python train.py --n_kv_head=5 --activation="squared_relu" --norm_eps=1e-05 --qk_norm=true --init="uniform" --decay_fraction=0.553 --decay_shape="linear" --seq_len=512 --doc_mask=false --steps=3707 --dataset="wikipedia_en"
Each number is 128 + 24 x the weight over its row's rms, rounded and kept within 0 to 255. Layers, rows and columns count from 0. Numbers have three digits each. The size before them is the row's rms in percent of the matrix's.

# layer 6 MLP down (transposed), 1280x160, rms 0.244, rows 1269-1279, columns 0-159
092:126091169147103098142119155096112140127146120098121104085117139145122168116135140161172146122115141103141151129101131101105110087083120130112148136128123158116129084102178102108175125118128151115149125108138128145094108151126073087126093115158122092152149128113134120067119136117110099110119138112147130100114137168124122165126091121137121123153113110120125168063143075105163106152127149141172184119113132141135102126109125103168120120092113135147102131110136172172148109153107113
087:067131164130155123102118108123173121157120113104119133146132110101133147131190113202090123142138132149136098102090133127107116128139108151160142118132110152115166119086149092121126145144141127122083161120171111082118161170145113148115134107153103159117140118151143160107155092139135112143111141108134119143112095155096103137144129128123130112155183167142115145060120110144103108145132132117139148145126096134113115113115146147136132157109151122207128144097174133135114136150090113
094:137143165145139070122126180131109151091146125111170113110116110113156142138122147130119125136173082167115122139157128117166108131123144118135129102128099128086123107157168149152133111122134169087103125170107117115110127114171178155128166180166124089168175123157130140080107163149136125133159158142145125129118157156125159154148092120134131084149158106110134114126127173135163134136144105164116144115118116083122129131121141141111144157154099108111111132133170084117160119152104146
105:111110103116148091101152137107123098142121157123189123119144131131133127132141124138108149141147142144116146140097151147126125123141147202086146118104132172121160089151156132160125162109168160181136117123125197087109141147167123099078125121129133118171172137138110116140177123126159155109133115125154148100099133111076123143152114123156147147099126126136139142115125132139179127127117132136103138114149110129142110140147118105149110086160117109090106132152166171133178158088147108
099:126091114178150124125148116107145130136158114134109106136116145106132096122137121126109156093097128117102093163113132195123093127152168152123151112165139131118133135142136119123152123156125156161129179056101079166127124123077119095129132105119146156075121126121070117132131129131150182145118149153144131148101163155096124116148143113142127091147149164150119150100082126132126174105114146161149140122138157110151158100150114120120118114103125083121148104170139130095154150156122151
099:120121099106133097124124091109181109125150168145135126189160104102129123084098137170103080107156128165152126105133109118145121106140165133116182096140086138153101151159114122147141099098134102087092175108099079070146146123158131143122134116132088139121150091088121136158093124112129126168105129152142130131115089115136106158112127128118172117126126165171108124130144155129126110104141148169126107174120135107087134137137133152095174128122112127127122095115116120142140121108136123
097:149101088161112107117126127098151117158132144144100116107154086155136128096125149126142137168121110125125114136174159150130084092138106185134121134117161132095157115112120111114157123122127100124178124110133120106121121095111099141095091127169150121133159097108161122092117084145106182123109120129143089110174114110124129134172157115130119160143112150157135133086142078113132122141169120121127143125154116152143154094128096094169122071060124095139125129131147157132133102094146145
094:140132137081149149170122151127130175147125128113108128129125181154133150097155145081125105105120135137137106134088118115076138143144121124146145131135155113145113102112120113146111146109103148122148128101092132129114136084103133132149107114165136168121120128166156155132101094164137152127129147103138135092117121179170081087099098131156158085114112155096127167108118146094112112113173146143122109139093130149124162103148126153116091119070128142116108171143142092203113111148135129
096:136134134139152142152093104120148099121163118150160166115126131135123141119132112151103121162160118164119112120123117145118140084137152098077103120141114105175131162109144082132086133101090174127110140154167168145115094098121110085103112115121110134138123174103135115100087148124098109114163130163112137140090158153142136110113142150151129086118123111126129090124129114136091119146164109111123124153147106106092118129154137185123142145163116143117125045116149182093104132132105100
093:111142128143138077119138188149169103161115134113134112138115136124136115133121107087119117150118105105144122144119131119108108132118092152114103127133121113152087135166157147137116106099149123139116153147092151149063138119197093136095171148101085070093152103121150185073097181094130094114174110146126118107109118173154127123146102120155074135157134131148138145109136110110147148144132148124133147111113102107144143129117124139145104116135130095134121168106117118120159128153114159
093:125116140155127107142126159146149157094099119132151071157158112103139112120160126125131131172137170141143090138129145135170146126113125108069129163112084094185147151101115124164106079107138161142115160123120119097148114149111137123149124118150129131132135135154111146131104120097132140118127132156139162155151153139117093126117110122148099124123084102107127142140155155170166104122146116177062074172140104142149121139125144148141135119175157123188131120106127164107130120165105104
# layer 6 MLP up, 1280x160, rms 0.241, rows 1270-1279, columns 0-159
089:094106104132097179136117079156175152083160074180109100131106111077099102141154090117116145151120108151156111114115129134146135120120149102128147138110144152098080085121070141150152117107110127112130118173117136098108142148114143148099122133127161135166168097090139095126135099108123157114094123118118096132139136102151101121117161120123135112136134106121136140183135108104130133097163100108117134086148140112167141089121090103117129119110129092130113112130143120140114165141137178
090:110121140146173112136096143141095132115147146097117167118101100144120096102159160152136121132144165156092115114135142131109116165091143103109125108162134183117124162117144167114147077096126115144120098112139141120106156123114130100082113176126085133107117113118139140184120109106135158143116157166082132126160098150113119112141124066133095136160096112136129124115143156122094104107109121165086169136085126096156123149130133127129149118129131100118131154123142113108075142112176174
101:165150104130119066130175152153114167126098127125109150112116159118109110100103103117126090135119135125173137135091159112131115158099140102106136148159121129147122150084145124124122112080118098095110125160131138182163097108136148101148108137153162077102112107149149174084099110131154145147141140115136132152121146089120113147086104154123136171129134130118151126129121128114078175137174160105116129124125145137109158124122127140146122191141141159117119128144154160088099146085161125
087:199106074088125141148133172117143103143126109080093129108150130113152159150110122103130137148104146133110137113063139135106185135123094106102073104140127120129131096095081117141127073115112125097121131154133160116144141129123143128136091151135130119114184146131095182124122172131170120158090143094132150101126133147112141138119156122158101100122099127136125125149129137087112132108119121102111147153135095110141135174110102157101113098122132110128122149092176146130153135129142108
091:140126104060167126133132110125106133113121156125147172135080149137155145105164114148118148162085147161117090147111112117127123137117169134143176133103137116123137144125151138152102132157086133111131147150132114129140133151136101148133151107124130136130100103110147140138116156101146117108133178134082174152101165132090112128111129121127075130064148134184104148142127132141156111090144113179117118101109161090102138128087107083099122100134135099158134115115113108100086119138168163
104:130131101146103111141158144171113122171143131126128162122183119114121140125113110124160125145160109110117133125159136151116138119147102125134131134149151144146164160120118067156126122139131137150123082113127108124110128114081116175121121144111160116153110137064170128146108106160121096133108121153108081173142118165181102113116091087121086127105114119110101145121129149107113152073131141161185141112173119144130129120120135125118113127126114140139147208101106090137115114102137083
100:127097116122112074117143132145120145125115105107136139104142138084111111149101074115128161099137044142128117104127134138134108133143161159141081114143145135116158125143161126192121159129127169150146129153124129153140099122106119181109163158101126140106099145100138144108138127104134083136137109095164215129142107117119139127164145141140088159093111141141135094120179119106133104095122130129097119132162148142094129135119115110129150118148097138162124104137097137091142111100155124
110:159153157128145110104182151122118128140102150114105075147133157147113127114135139128148096136087147155136116132160128148133107125138109157134107109115100181103096135131157139124131101186137105155132146179127128147135157146138133146120113127141129100133146103142139118149172087099208109115110163135116146128182119103122090092169131111112119129103118136126070142155102154119109118103118097115114136152118123150119128125164124097130146133064163176142110174175116143143146126120154136
098:154124144142149176109139127095122122108108128111141123136176145116106110129152109114142121105097144166135079128098078131169153135104116114104108122157146143139159066126087141110127141100113133135113119115158141128077157100119087146175099096115153167165124171140140119113121098093146101110147123107138155153140135092145165171144168147120120133089134114161153110107126106157142097106129122083101143132124116113120108100121135109127131137088129042125131122159146131140122085118162134
095:147166122166073171140167113119075094125100143111127115141101143091142129141130130099128093152084185128151118131124134097136118146109112146145100131077082083144115160120143131081133138147152138151105130134148094119100140096097130097107118111148098142130110138125125120105125149143140148184120129129132151098132136096127128138101174137098122089114135152130121169141130094144117128128114134082095135130134107143156111113088122085165153077121117149114165136087069136131141151095108122